config.toml
d_model = 320
activation = "swiglu"
positions = "rope"
init = "normal"
init_std_o = 0.0
init_std_up = 0.0207
schedule = "wsd"
final_lr_fraction = 0.05
batch_tokens = [8192, 16384, 24576]
seq_len = 1024
dataset = "wikipedia_en"
Each number is 128 + 32 x the weight over its row's rms, rounded and kept within 0 to 255. Layers, rows and columns count from 0. Numbers have three digits each. The size before them is the row's rms in percent of the matrix's.

# q: layer 9 attention query, 320x320, rms 0.041, rows 10-52, columns 160-319
# k: layer 9 attention key, 320x320, rms 0.043, rows 10-51, columns 160-319
q10 075:125100137114131119087126123090123117176159151130173156128053140135116124112149134150160138196134134157165160118089157143118139072139131177075148114112112162157138169068137119155159089100091118170206068130085117132095078132154066091118118108140180090094115096204141165155149115114116157119149091105115093158082071114156144143124097130134095127088195062186120135191103111069146109121104172099131101151150120170095163131128089139121088146104145098082127146083105079108059147154080126
k10 082:089133163126146133142090162119138133141134120097102058109097120137101142128135119095149110115134151105142109096142065086138038130104158192147112117174134167136169068140113061070102107133141109120108154114147120094181141150126160159102169138091125101096094152100129141105145110135064122108114148180109201144131112088091117089128157094126148146144099140159085125115079106066165104103147126143087101186093072112123136144085092102087087222105121178134130133107141152112122108084162136
q11 072:136106071124137093107100068187069154180124118120111175148091071110109120129097119196153124064160136102108128086141142123197191091116019072107102117116168118146165153139101125143081099184125163130141145157131160119092116123104110105138078128109103112149077129094096159117167149141104168117142129116142133126115118091097145129128111112137161136072152184194126144132110151111124096125119181160183151166075148158137126188147088125135112088115169182107155130127170175132131165136131147
k11 075:188087155090133109107133150094161145170110129143163106101123106143206190114207125142193143127103150221144116185108100086170104207066123121100161119121099152183165131121149096100143122111112133130209088131139128131112153071112092134130192119133122169088134100105121114138125104162174127140113136152114159130150134157148110097119159110113105079121131217086064146107070142091141118147083117087147122110154121139151103090122171168116113129110064068163136137107114158121145101140089179
q12 077:105124092162123111060110180113178152150100136140125078146079086122184178183185130112134104189127133116115182109089130047146093170075122148155188103099181132161159142085114149170096065203108101072125038163163126119111054095155123088122125124178095117090091071176133113130141156105108144077108129107167186164145113087168134169051106124155136161106172066140097145100127186084137154132091138139126138147112175143099142133169144132170091118101083156166137127137151138128146169138120117
k12 076:143085162146145124147123137173183068125138111063069126168158153172108108096103092081098101136140169089100083178113179078147124163116164082158152076163145142102084172099087148117184134116167136128141127139143103147160136141139164162107090175123151113153198127091157102114145126160149112121128160079121165099142159111078127137177187068074130139111141163133117109166142044104140139129113123073108154165181086107096093171194088141105118208112103128054119115106070152122128091091139149
q13 081:100120168080101163104161123182122151143125167153104090104072125101141143153190160126097124099064101141157114111158109125067177091152182190169171141130135125124087148155091138157094054110163129194170095088109147176114079087142168125016136151126108115093120121167187165186125178061138170123119114150088138090141085124143150131137104126153129151089146075161134104197145155087187116129147145120144089168126109137120194125121129128172093184083181160116105115107115092100092115082148140
k13 068:106118139112116085082126081114168104130112100088186068124116071118148088124096149159138184155112129060078142172112058102125092105174084132132135115175118144170094103138155122062146116150135123063106096148114134092133140110097123160082130208142105161102067113134123137159095152145097104136143108129138148094155114114152102102194121110113088163173120101151183212113156087067183081102147099159156148166183085125128095109102124178130106182092121147149108116133141148126076122145155131
q14 078:140106114166120223149158110122140135134102112155106188166103139174123148115089118106086172172125168133156155153102142147129136139170167152174119142123117158126148141194094148173157161099088123108164125134103090139138174067128158108193122177166155111161132127131142091142143138138174129123120120113133101178154099119101109125068141148119144103128169119115181195127119066112148189164128130117078083108160149113093101121106088154054097097169104109109100161177119153116078075119150117
k14 073:119133126147186087090058132072110127129127142163110169114156120063110177097082099077164180173172112175140155174147123116114182110131153155150119155180155150129144108077114084140123178148094059102131133156171158112185116215175146150127182109125084102159102201106170175101150122132132113144092118109093089151099106176109109150116115144118163099094147124179141103192124136132194109135130175126122109124070125127121152086079136109105119161108231205141153211163185106127122144135134104
q15 078:105106090104105101110122119140149134122112155151134117102080179139153121152167144188146106159117147122183105127104147067121133152111116177103203086086119101222090113076157117128097102145122108113165057167161132085123054055087095071139185121078098136104111093146145146138178148110081136064143159152112167106149062129122079167112095081140112194110200111162072147106175116112134111087098158128121099157109089148089152155155126174119129153078105143131122116097118132158086142138071155
k15 075:151095164114158128082096149166126110089100112146108081162144093116167152124170107111166089167136159147094051172113070062128136109100164159068124084086128159142179126103112131106090116129156099117141112099105130140155114109158125150123154143105128113178110132122090143129107139210163194087113149120126147174064131114120110113175161100118143090163171081147062117126121102073126122118111125056102116196162133076101088128118116074157079191094084144106139155109150139116113116084104120
q16 092:138164124094145162158142075101117117096101095106121168134123081125091126072112090093087170152187123120086124098107123123188101087121126073115137127142106145103141120200136162103131155121083195142132130152134084108103159146159101121199092156170109142121099152151152106144121070164170136150146052098151143138145137125105139104107138153152133066172165126173157092136129118096092196093119164143107160141154162125103120135143153097124093079126185128106138149157118097119107111128184073
k16 082:101151203033119032126191130080125086142168159116136168095129192101152161159168159068163094089141126176185182099133134107153154178127179144125143109136134129120141114138117104120115140097131187157115102124068127143142112126141140131164186129119129178114094165146103156097067089150173142068139142129148154124155112106141110134111145098118151102071130147099100098174126165132177102157163133142151141077129154114152148163153132129107151123104094145093179090104145130113076127132132155
q17 070:072139068131183110165074128184144087128074136127131070128159138148128119095087121154106232155203151125110101153179156102152115096122114102069154048155117148155117121133139157037091127153114056063130117164178180164155103128114153090144133127109138183136106124160122122072081146189091107080122166138138138073139152149138109160150048183169107159129108133139111099102131126183092122074153099208147195107086135139115094171134132116168177114136151122193083124153136111118144107133153118
k17 068:169109095100127127129150144081215155107090030158163162178100116103153127132130095164184128149114080138131122136057159093105070121141074063119113188130114112060096122139189132191182118171138069168154117123124088160125158093070125145148103148193093128141199108067122137097108147157175135139091119097134138170113115133102113097065130136116159122077137115098132161111117160134132102091143077116099157134155151070129165148227078146126146153088109092160153129132100174133128106105126120
q18 075:149161147117140097151128155194114055164102169096191105138126132099118081135099169110156098078159159100147093090132148068121170143148194136190120100142159110141114140075134155107138108115135081086111101118124101099132116143151133140121159056090103141142164123096109083137115183141038143106151197153142087126185112124132138152121114072123135153128144142103114146063067106184154123135117069140208136108120123150185118085116117163162130138190105137148110129166121113162113172130074150
k18 077:137131087140183105068075138092163153113133068153129090158130109128118135097136065126164152152130157139076112171095166178139200117178085130121131134148139088147150077116164164143072104159150098099178162118173124115143100118133103117202115160078129087156179124109065124145145142152168172139160124168051168133098114134122149149170119111091159138124148130175113126128145105149147092160171164158119149162149120092104104084151141074132118198109171112132078164076119155120148151115106097
q19 094:124083112132113100142128093143134161134133118093166150151126145113158126172203125158137125140115194162153131172110133102110161135084141118193147098099133103139145122061100147169093136139177118128146137130124134079114099120113102127111130136115133104124133069102129152181112137087090153115113141118099198142131099074142144141118110082165127149075166062089087126153171140104131122174125120082123161148098129129078122097139132162127112198101078136104184094087110114108111191121102169
k19 075:139102152091181083154158173137123056121126142129182132114124132135151127172170116167117120101092201053117081119095077082140090179141126124125131157074160137175148151093146115136158163114101065143128146119104143123114103150158122144078131157095129145092149166153124141107199133134118182111153182112150217110121107149123088154091125112101184156155142138117118163160109133100156150092151160113104108102148123122102102139120096173148110221175105119172172109142131140100144131134058178
q20 093:085134124118111137075149196046174132158150114167048087097104103148123149120160147140163112193099030160164098166172140113065074139134157154098131168147139150126109129125137060138121110184125088137133139129138124209196089066122109114097184136135180140122104062142130153098130118125106108138128095147140113131115063110124056110110124146100087165140093148100153123144071117174113079159066113140136096136135119134152156155133167174140125104082129134132175027089116125136132177117130167
k20 091:091159098169094181142153127116163189176134103143090169117124066099076136108121129189119132207121066127124201165161113143079111100132150090149117173109167134092096137135080135157152167164123121145080147129129122127129131132130156109136071149168131106131170101136102102095153103142107084175142089202152060149144165147041158139131103139124139135137129113159127122079197093208130110155132130164081110141118129158157122119155092131089085119101152137116120133096121072157127087111185121
q21 083:167120156106143066133110147096117106093106095103105167133082112079091179056076140144157111086114131138155112106141154195117117113150176108204074141183200186162070117184137076188127147139128120161134179110140103096162113152138114148185145151091115134122137136124169088133052186107144142124111094161103031154109123140150118120145170134123152089141114179146152158141052177136160204080128137121151117072125147120164065120104163097125114128128139158118118170197122133101114092113126137
k21 082:121156163100090147127110091055101178176139186186166048050175147174140168147137143111137172130129129158104121154190091146175152124088167182154151197100099100142148110082059161131130107118120119142156115140107153108145196135125140050090129092157247123119087107128183111156189155142130089127113128151153099119150058090134131097137130181115174117148113131146149153135142125138123123138065137160150131069137126080116107116089150134151118108107155139083076139171124087132134123121155122
q22 085:163117082152112122141118127156174074125130107076196148132174163086115119097072103129126152091187104090097142075117109101176255106149151124128081154125167119131099165126125143099165103155100131131144119095085095169148143123135089151152076136106199102127123197132143120131121130144140143160091158110147105138117164145155174156099136195114108122162114212102127119096113122149133179118158093136136083110154175095145195110130084130114161139146176122102136160113093159099156126157142131
k22 085:144131109108143220103127174104125126133159129175133172187177103089142136115172113135189147149154118135116141036130167141093128161161140155135150125195079133146144148142079102148109111212078189157140177068141102146110150175145158148108102126095189057096114123138144125110154137119141102076090079164140109114127190084049177061126142127163178098124115143143133137134145147118134132121126157114143099156149131159188102160175120147149124137181153121099125151150142139122154080124128133
q23 086:126150105052114077111129157167124106121116101125137113143105096167136111161112115125153141084164189070139098142120132121124160150082149097139120102156105131143163136141118114119124091098083108095092097127087112098132165082169106133161189142170120080132144086137138153122142082161114130121101121147120122148102163162119138177129110120144152093160205057097119158152102088080140135171106104133147174125177111134107156114139076121095141163165068161131125158116098124141079098137117158
k23 097:121041149112124074081131117150151125126080105103148076142166121145138137159164082125163090134172174121113111115124167118135174124078109144131140130157134085132117074083226114107074086099162061142135121119076086094093140113092112116137163102095112076093100096104161109111097162110134131093133157182113172149093082078104084117127141079089093164137175117072113167167083113078127089149116113110106108090191108057121132058140151064095129169124116117129127116118144151087150113139119149
q24 103:097140129127116095099116131129127119136126159130133133112126077136126166140170162140130130089102135150101123144122128112129170167112101162134139140105106130149116158111119137142082111198144092208177157152093098094115085113081113129080174072051135121089182067112146119126129137079143183086131165164113214119107065119183113157134136031173083158057114179114083123139197142132150129125143128081158137101100127120114131158142190113130108169117137103130122139152125106122090167138115177
k24 095:113071124124168149086058170160122093161102132170112085175166105139158106178114112166190111125098231118101142132086198071167174144093174138210108144100093154133184122129121082107077131124161109199139051102115127142105096174088130121143113113058151200133093116132138078119154166095089142108096161174163147118121101107133160136120085135161143125142151093129075154101136130114149096101163129091128136128156103066136131162124157101165164130157150132155129157108190111122064195171088162
q25 082:149083159113087173137084136153193113118154135131108121171151135095162141122116102140125122074120097148127168142088147255144137091139158154111115072134061086143111091144101129160165137123053156090141095137126110102170158133140148168129119133131191111171130134087156167181085133151146111115141101129131090193124122131105126071101113119087138112137164120193148097114168145112050154115179103069159079101131169116091149147126104136112182141129170133096098125132104187112189119135141096
k25 101:125161121080099146141171089159116112148159123108159151092181137082147131136166115115094116082159068079159130104199053144142080121099100148135146187111153086108126117150092108181172134121102154228094094113088111165102178134127184141118125094075125116082070111130099114142167144096139142123141080133199117105149088149137129136142098164148144079123132119095108132085171123087131090094106135154127193075147088119136194201104144138137120037130168089183156104144149077135127132109161131
q26 102:131115119158169113171107123155143123073094107226166145166138125139092162144110151091147119128146073108088143171127078167117127134121125164102090063145116113165109142178177092139104129094085168152119061147104062114137241135111137140105151144124140119124133134098114073150082151140124095125139137150148192099161139140126099124124134108123143177122131148141157152122117116093183131050163110132105162162154117112154109156119138077124084165133105116141094203119157097137141095116103099
k26 103:133119073076156126147142131147113229152125080122142127167102074160180100127104125149127128075190179197109127162141107101093143114148144152097190125111133141218124121071085136131118128134126122105172157164143108152116164110144170119059175078064131100099112122116123187139158149081152127139128106155128191108109141140136106140156170131084157085105137138147122101123088103098118117129114139118182092128164167145113095109212150145148162190149097120133096102203148148103102124116074099
q27 095:140132129137133144168121130183159075148132115160127071129188124159126130122071125101177088182078087108109100187161117110115127154135155165151092044210099070147143166138157125148151149125134122097125111080151130142131099151142159150117108082144166167154186139172113144089128176103081117105138149152113121116161123168068110113059152103163074176102079098115147098143180086153111081119129121127161135150133146103208146141090112102144121069115165137134119124154141174153105131092089174
k27 107:161108155171132091133058144100183015149116126146091091195099177147117112161107138149146149152128134130091092141154110128143162110112111153122116073174096133228144100131206172159078171123100147059113114132134138110141112127108134138120130162155082078167218133144108118119172095121084128112099108176090134194117121115174129161102126116096118158083149169147131126159055129137150086086146085141135141120117077140142160094187163125156121219153155120137089135090113079119168108138099135
q28 106:115178140116095103116087142184128130116132132117185128166117199140085109186110147098127088091160203133146107108102120117130186130159139128177147141131175155154173142083166130097130126173130131180099191109162104139130092157164152138156143190106122104121168142183166101119145126148163080034130165095111122068158184112124091059113135147115162119159114150130153132127146126049182164082124124132028114128183111089128110092125129178142131146120187134114134142160151162117154079169100096
k28 114:146157111092163127117077143119130103182086096158100126161158178104112097154150180070146114107158129198132103148126165151104123119127110094159101133108141172149103157091133107150155103125066189102131137160177122144187154145069123071148120161126139115122144087160116057059119090086173120111169096113132133126171171172159189084169174193160177188180095133134156173094066126096118148082140153181121096122092129101102146100133108109146057135101174104159097126097103105106165079114093135
q29 109:154189183089122126111144101150095167116139086102155196044123105151149179084144138129104153141126152179130100101056075156141100129164029152139109161147139107117198140187116114110064139128098077130171155098133185100142095131150118180132117120085118137171180121179133160125109122163162166103122139120107138117106061092155189145155131144153099158119180130186186105146187120092152139130126219126101129146190158068119146146123210117157159075171120115109103164170076185153151138124171139
k29 114:129158172101133198073154133111141197114142094109178159139127155078155138075125164084153108082115185188131106111081116104131139148103094123137089091149140077106200149103147144133120146121063129116144170152103129136106135138131145124099126127165176109172103158160158115170130116138158068109141108159084145050088123109132139134153097139113119119137138142172143122113114126025111139164109122106130123126152084152159045137122181095202133105166115107141099069159098186088156103167135139
q30 114:090103159110154097162128117149122115143119181063167146170127163198159131167122113137098132103121167133143133175069106148172155171168108108121076085137146124139103165133142108108099125133084111084143055177143098115103153146151175054141083159151080111151102138111158163113132126126131173094169095142186149122148163107134156123132159159155119119158129148177126128116128154120158158149106086128081167200218126199061050052133191134108135149167123136086121147180142161120130137199107117
k30 115:050074092149149133185116206090110110121125142111148159161138092212095109088172105108189195127155048123085158115084120153180118146128101143102073136151134163172147150123130131148159138156035143098152137161095136147090114149135108145134061190161116083125135149119138126113109086136075134125148086132108150094169123110147130133083126115107132092155083140169125077089142163139080133117125120129108135089133092112084135107125147113142122182109159142145048149164108177080161121115177092
q31 113:076110125066127094088171150090051183083148120105125106080127069116119158126139178114154152149093178133125102105128123118110203066131074110125128137096115091143139125099165156124077164090151163142124191165077140139166116198093120119064139138127176135105081121130142097154143151172164174135121123131159152159152137140108158125137192057127110069076084081125127133145094093091096138123120169131167126127160137121114108066131124126150162173144214082104139158080086137142089132156131169
k31 119:012145120158138137109138148141172178084095147120094089131204122135115098129104098161134218138098149132130185137081107137115139107108140146124117079130116120108159199139161107126116174068114118105107146130107131129153113144073117131127143125097155092132069115114121112084127108141154177159101182153153151140115152129116211142172096097118149086120083122108102127102113120103133161118110200107145130155193129133116142116102191137159160139143119090121137101135116150116105134131066162
q32 116:078086112190163124159132157077144082051086162117148131088142186144134160114155171140094142103126091087137082118104162051180168106148117142104148117175129108132145141178175159130117143101153107131092109205119154116115170142127109162198046162161154122146084159090149100146113164122147142115090165130125141150150095135077083122110092133146094060141147121123154159089093120079155122160135159159128152108115131047116175121142139124174061126120111181123133147122116134088108100102134126
k32 124:055136109157133160133140101101091164099140166118122098097170217132202179138189151219093094126129090084114147123165137088161141132138174107105145123129095153117090147150149103074138098086117128160134129170137160106156115135153105139134125132082113120168107082103143147082126192113151150121167136141125144168118129178131135149104119137193114107157127074148160115126173161129119148176153148195084144140159086135108063161095089108152076110147145107114159129161120123140047108107168128
q33 113:090116141168115128132155097115121115137111128126175170116133181167162156160136134065193092161105165156129160091170130120144153130151146077138126108118084160169153145165136162103156103077150153173099152120106162092155190081189197146104117126118185139121109135174155126153183174131133066090137135146086139122180100138119120140123150112199139110208133129179165169103066093126146175139154091122092137159121135135169113130167129069146101136121127122088160150103114105136152116120184107
k33 120:046099216122152138141116091081123036099135095115146176135085134142122138069144125142105115116111161127151110097140162118135093157062104096144120196149162139162168139151154150104126116144078111166129188121078145124165128097178173142165133147122101151138112148135133150124127123135142061098156126149105156105146079137044135127137167152154121083161122118148150132119141184147153131153126031174072162136124177071108144178157188103075099099119116099079127156140119131145118087112128180
q34 117:093129061174089152116159119110131143180140170188156145148074083148142096105063128090106179104082085159135097165135145140124120081168080156144157072146151123135145142175100119083151160151155067158171091136038105141135114134128171084039118132138118140110115117077100134095122029160130098084138144134111147176179169134196067114138110129122148097099129108118094139141110128092133123150122109115109151131159163098132091092154129152119125108162198003082111211073142109111134089100098090
k34 122:159142076132123131092147115108133144145151151164139137133113120150137119140087145092135136107089151147114061167123153168126135090167096092107116139118123141164092184130064110108121186186138068137154149112078109152069107076115128091051114069112187110184125143084101086068134066117137076106091089121086157167103167085113107110137108103115171099155091088123136099103095160151090140165092068101100135087163167195049118096147141131102143110184184108089098108110138111153087084147146183
q35 115:098153157126135133089096158129139152177133104122148113134246141108092180122169125157085168080151126147124150148160101175155067162105094080089119110096102089134119175068091163101135089141096098134084179100097129120147116115102127134156167127083157126128062080131100095118146110104128144203085140113088088118158121111129113164128130157120137162136086136172225108153159151176125079135123163169186094158105136065110107132186176107094113054135156097097095128082080130105117056118157142
k35 116:098163152085149050122127150206138113161098107111102130142179159069133145166106108172153136145179138120049147122132144153141070157159128090099159171108136117067161127082066109090130158174107073123092196162116162129097072090174123181158110159085099122116097141126136096064160087066148090172089142122145130094149146090146091140134112167149128140100164091126103142170139127126096100157126164136213103135125108105127095086158132184093131088121158103167166188141060099132102109158172120
q36 118:121158132122110177154140173089116157160138186147129113088137085154121108146125181143075141255122072098152109159189136116134114118095151113175089145172127169116119106173104168082075134146131126097136102125117115135096143177116160164070151122147099061128100072152114098160131126053138089116109127134160143101150157164131135158100112139128102177131135172110212109158076104082117110050111078134047131131051107129139114130103142128099131164152107184090197149166151081148110114132114167
k36 120:113124112108099143132160127073154113135099165190163157060159139128155102128158132113092126176164112159112134126209130125166126175080100116120100093155147140123122134200208149138110134156151133093157115151070087136129195123108138091108109139121145118106130160138132172106163124100163117109145141163131104136197125170104167145156034098072147200145050194109142137121122158132164104145156116147061115099098130112139186072149125069100108115118151100103126143104078099135105111117118140
q37 121:102092130151109139101114160179095115131165128126106136102049125177068098110169116102126131236125078207090153126085138121091111127059145118114188100154191121230120181126127138142056116109135127089110096132148095149093156138125116096111148112124130080177170079167125110131115123114108110209123107116129152112166160081084135137140130118105074073077125135153164135112130098012177173140195114153105151125116095154151126069092135122120182160110177161140150119141119151095119131142145111
k37 123:087074169138086158134097135146102188115173118124169149111058125164104076094166149134120139186168092141064132100103160098151102088135191114109112161100099170122094143134120148125095087136147121100101106137122101112107151219098137091095152149075176095129088118117127118148134170101092161124069112122147159090151183110084111118139153161087124109104113157151158153137144065000141114154134084111110119128115120125106171080124180116126163155106123147092133129107150173152107130174103111
q38 121:123072096098114134114132159101166143133101121131065146109084094111138131192163170079107182173122149144108040127102143172138115086095102133110105128107146103103136086143125153102101136133127114173131147122158119137077164122167089114219113145123118115175125153132098131109130088063128115151086087170183138153158120127134142114069126110125130144134129168136133124159110082161155130082142125177096099094128124109123128071151178098134107128123033078120110120127120136100129101105070087
k38 125:142114077127123148111128097141073187202093176123132146143165123124124118148157193156127155140180189193120092158144120137094172124218097134118151135108122137104113070176156158140134138099153146146090111082127103114163110166111099123161121140122152108147115135096148110149082156164162155120084112111147178109133116145110137153140136142175069129085160110125188106173095142169115154158161086146178151087114120166080154142138148076139128096118087088117148152162112113075107123084195136
q39 112:128197135111131178102098109152127126072145153145129149115118082121165150204085094114132101128109202099130078145082181086138168135157111083101103098131186122121052171127141175144129133195095114139126113165116137163062155086130116116141088164138131132123144131150139178062184085158144128057160155113090122101170166129092120107158158138111121054095125176138127158129147049114111111159154140123154149146118116132134112114114122154182073137116116110140106135059146087170107099185062146
k39 121:156092136097138179101154127140156156119203160062109191085185089114126091071099134047117163199129186125107134182040115091101112092124119133105158096085179105096156103128173157149148154102135081170136141169096062098082146106105113120165097141106157111140157102149141131064125149100171108098078123113081111107165120143161128055147168206144143043085116108152107127084152148159159102109147104119116165140149101140098140132129111181164097112097111156131072137135123099113074126133106120
q40 121:210135103157123155127125102098121140143157114138136158125232105153102110162080141123151145087108026142116137161125173119101127154084141132124151144140174169149160180122152117194126076088116152123111105118142117123115128112149156124178112092134193111136131113162102070130120101066143132128147159131115102122105092163155109165079211112161131051160127147059122110104092107146175162143092067143129061098157123172098143078118156135138107097129189065111055134123098151131179088115126126
k40 124:217155180131079135114156161110123093151131128139089182229116127171148161142050096120165164126168106202087153121181107154091089170111143163101156179119169116121193207145080152136130124071147137121158144130080108118142137133122141136117107047125193105125137101157134119177138102110142164169078157217136077108091142144127131146117135125104123069116133090111117103088154081110144106118140122186159123128106122084075088142164101138161090077126134121115075136091158168068124104141130092
q41 123:176121150110105174155095083176219177144073137163082173091110126135100103103152116111095170126102085123123116110140133129151163092173191138145140135123176175164126115121090101098129135132145166060074161119120132194116112135188154095099117135144131150066116155172111163146138147090132110177160064075137110109122127083116155104114121150115128130161106119131179119033133111123085128088148209152152178085140098101127143098116140177160081114140104145086163169147172132125159051123126141
k41 126:091103084139130095163089136150175189152120155150125117139073136178121095095161093149115143141173132184091172138104117151124146100174201158160156160137177143174143112104141116117144122157123058078107092070142089160112131120181148064108094111098066126106064116147179150116167145111142156142161128067145120135142159139142156134051078126114123065158072119137160112110138153157079092086156112136055134088162069030113125087174094147134106096115101145054143163160128080133144110132082115
q42 115:110099100115102137133149120119110148069161124126127143139146131167096120158130130129098134165093067129117170151064099138107106088137142095120083114096162107156134145138113100119097126121134127098120127086116121133075086093129123109132137073129156150123156128141110153047134103107151095161162081129168123149210151177139165088147152123134116095084070142138060135113164153112092086126133178160217163121140083099180115149104153122101162121087159184121185139090153143150066123141180160
k42 128:109168134105079133168145126111136088154175129176142094124167128133090088132052102140138138127137132071105068153145143158144078127141210123128147116077106067178087180118120140099127089136101077119094189128141140152086065155159103130159150068105164119135164138147114164124101151146089080117139135105148047145157131163116151181128172147111122111125137160138118081107136161121112065120093179124182129130143087136206120186095113148178133154084177145134141139113165149117090131137151185
q43 112:212123127115154123195082179158073172102129124146132160135100108140118140105063138089115084065098159121133102160173133108196107135127090118087174085150115154154091128161124151139121143111144142139145098151182153094170158174109171126232185087211122128100061119157098137161153128136169111152102111147158143110113152090151142108111119205161187141119102150102168105048218099109147104113161084124120086143115107125173115140127124131118142113149185111067090064182138129124158192158112122
k43 117:164140118102145114198118164157105147137148173185161138138149203169097102187158109148178118149090187073121092119146190123163058101163112091110132091141108157118121097137136140132116148140113050127135086076166130084181154139133138167089116156125161142128140109141160104128147163200180142147159190170095141123136101103086092082100180127079157065101154115138172119114125090107152112131122149111110164096147134175167113151121089137141107167110094149067121143114144146138069149164099163
q44 119:115029147137100182177100158127042162064113119119090141123155134143176060137106164115115130165141142084125103183142116141140080084065089140098147140149071131078093102177130106094107179128148074116132122181226157127109083143097136066128122127164083147095126120163179170140198088148109081129112162183067129112163146126119122127182097123091117194110160156141099121145161130171119128114179147183149117133166079160101170160103131142070171141140151177118088158161120118099128124156158165
k44 125:132066125100163102171134140153046111096150126117110215144195161123131048162106150168102095090113132102107147225142157143171130090080080165122147076115091136072121113124090105112110129080154099165174075150222153102112089155105116092127125135195128119109113104106132145168102105110068124155095154148094103097129122104090128164117094160119134143130183106124110125116102152099130134102170069139096159101180087154117225153124111096084123169120153096142096160119132161130158137147095174
q45 113:174138105122168136134144128082192252142146136126178107148135118148130138102101169125152107119132129086171155125065130072076171100116114138082076137135098158072127152118145157127123184168134127166141066144105116130112085056175100116159157108145142102169068129181100149186155135109158122104097138118116157128143122126111105055149137123070153123093104119177107173117173096063094130166077133085126188142135148169133152100143126107100074109158098171120139131187081132131179160122116091
k45 119:139166145137129116094186159102152179154170144155114110086172020133162177114145163146123115125177106166158131130128125145136162145156138144131123106126125085109121140099117130126163113106116061197143125130031120133104120158219088134153120137204141120127143153186101134132137131143135158100138140078127180152105153084123175087141103154080177106138125147157133187103183104067132129125155135109056161190127127106123162186139102099086131150169138178154133128170171114153145160157116134
q46 115:152181167136123089205066100179155198142135167158143140117102180127141099125153130118104105184102106131094075147074141110120116097157112133098060139162149110138166142076143158100113101172082137091130099124161125121116056077117138128143146093110115130116123170126136093127157140113179117128107143129074136061105118141105118159091159164195113113093092122045105134117066118092111129140060133116059135161115108084102140144108076134133166108130152038101114064208105092211108189163128149
k46 125:189118153116078092140085129157153170183176122094129156122094160088114105147132119125130126182074123125140059116102185143127147084139147163081108088115163135119189148123117077129119148151180182135169102131058145158120080102119170120091158099125141119170183150137171106124175142125143108106164129118093101056098089181129131146067150136124102164078140146061089186146132179096110140151068111158038123128103103096096081093102079131186146103111214026082155152111115123101106135117123170
q47 119:072103092124079090166083156151058151208161138147145083124158087073146079194143095071139171104144117119091118125104115177135194102248170104130151100096145153167109179147152126086142163115103128163133114164109097125062155185099121129117096111082113142097103110134085105122212130117151125146085118126121161145085124170075092183117193096132143091129173090117166161169185142150176144126105209128168138141126129109145086155113137126211185102059111148097102180138160144104106122132153143
k47 127:062157092106155126119146123169155166149176187157124118131132140127121105174158163158142149099164169053126122182108152085093146064108120119118170149131099138125100168158155118097138182137152183083115138111140120140061136231137125141077105082124127112125100144087107168100161135110138164157155114085099146143141120098108098200107119102118110069090129097155167105140140125105103138104172149165184117140118158114115173164044132147108208145078172084103107154174193145132144121103115132
q48 111:170100148165118213116083103166108138114076176074077167107081144127131095170166144091128139103149100175139134135091136173148154092089121184165117111171078153149103138089169107144166107096127168066130122133094117138087109128205128114117073158128037114136078141138107136117168124133094100085155142104125130137146083141165112146136154183179109105118096091159146130166174104163109082127169139171194084120095147129163101112142112077135104140132170111137101131149145130140121095154106109
k48 113:129096123115132201111099133149138231130089141104149122147156178122103111109087133088060126139126096127137118133097157071110155122027184161184079165138169154106162180115143049128108079108126154110160184108106112086076084110135152079165141123082105166143133100128123137148104125182121144132133148160141119125147186153133129158160130189170141140105104185131110139133164050173154124078152160157146196132126130160115113092116171107111131108144169134119116101198148150107148121079097133
q49 116:176138203132147169125104176119103076128081069088126141199129063140099105129133150152118194061084145129105102148118148092201177129138141084108159113138153163086147134110097116091114101118124187175090120064127172134089171174209117181144083168121092147126136160141105151122119116187117114102143104162091158097118165121165117128135145119133135156088158210122108142151131129105135154135117087143146169112095114102138125154135164120117122119188109111159107165089122185162168137134172160
k49 119:141106140111129228135136123118171126137094074131153162152135099135153142141109110117096135114092129057211118165131119139136148155183164136106140081177137159133146055161119171108123106078171131138110102090154178115171142122128100142105039128128085090147198170096162146102144135152187191070151160143132151125158107176119141093126105150126153173183127136149152126094139150107128115111165180146148143118162142147087103164118175155095079144154151181169096198126159116188117107075127131
q50 123:249138084092171083107132115147077081092156150122085142176133155174153118113115171120157101087130167112086182127099091124109128119188112116089135080115131037117128085112025132082186137137155080150161153128098119151120105180100094099046179192096162109133087128132096168141140150136173182182113073133123071133067125142133133150116177111158170123127174130132075117118061090077142120134156165107134071081092143164145169148142127093168145098161166122107159101131048114113145139152141118
k50 130:153169100168169138136126120142142088087139135154083124097135133156160103115105132099174053103177151090108122132081134134103122140093143116086150093083115055154156045083020131117154120132125150157169093139147068178206157142111053076128159143108178146120169146138166101101119160092120173165120092150138088191121085108097120126134142153133128130121196077154108096142100088108134129147181109134068116118143136145095172116120176094128146121135183058166109075135077071115127123141161093
q51 117:131077175110169190108054131130093172135121128105164102114113142162171130098113130139180061156101092187161172089149120193124134121104140143090092156135154129107150156171111121104122137125097166132145157185139160125175110166078144155130145163076136156156074148127148170156134187148073132088133166100077119143099114127029105146089151083150125167086150137112081129125117142105120133099137092134115122114083093109141111151171095099126159101147138150171089185180109148159176066127113146
k51 120:084118125128145213091118091159075121100096101124128143092126127147204098132145137133141124118126125172151135139133148185172127177198141135133122117090122108104136135101074153073157174150153079063121157156188184153136062121116119181147134135139121097151099186134121165121127152191084135108022125128063118167078094119104087114112157120130149169183112154152054089114115132099112117070085113140106139123115116112114088156191110115154099118129133105120121160127143133145188112151133141
q52 123:096147145111107127125143129152106165188134147124146098104085168132098144170112128168077145147172110108125098131068121150150138147095125150130131104110082093161142143136165102199109066117149081099105083142122083124144122124129136174094145108121079116157120134155125149178151141111033122094157102134124236005170152123145147115144125151111122143148164126103157149116132137186107098082150138167152141175096076119106150160148181105139159161157163132128200119165093153131088144162176147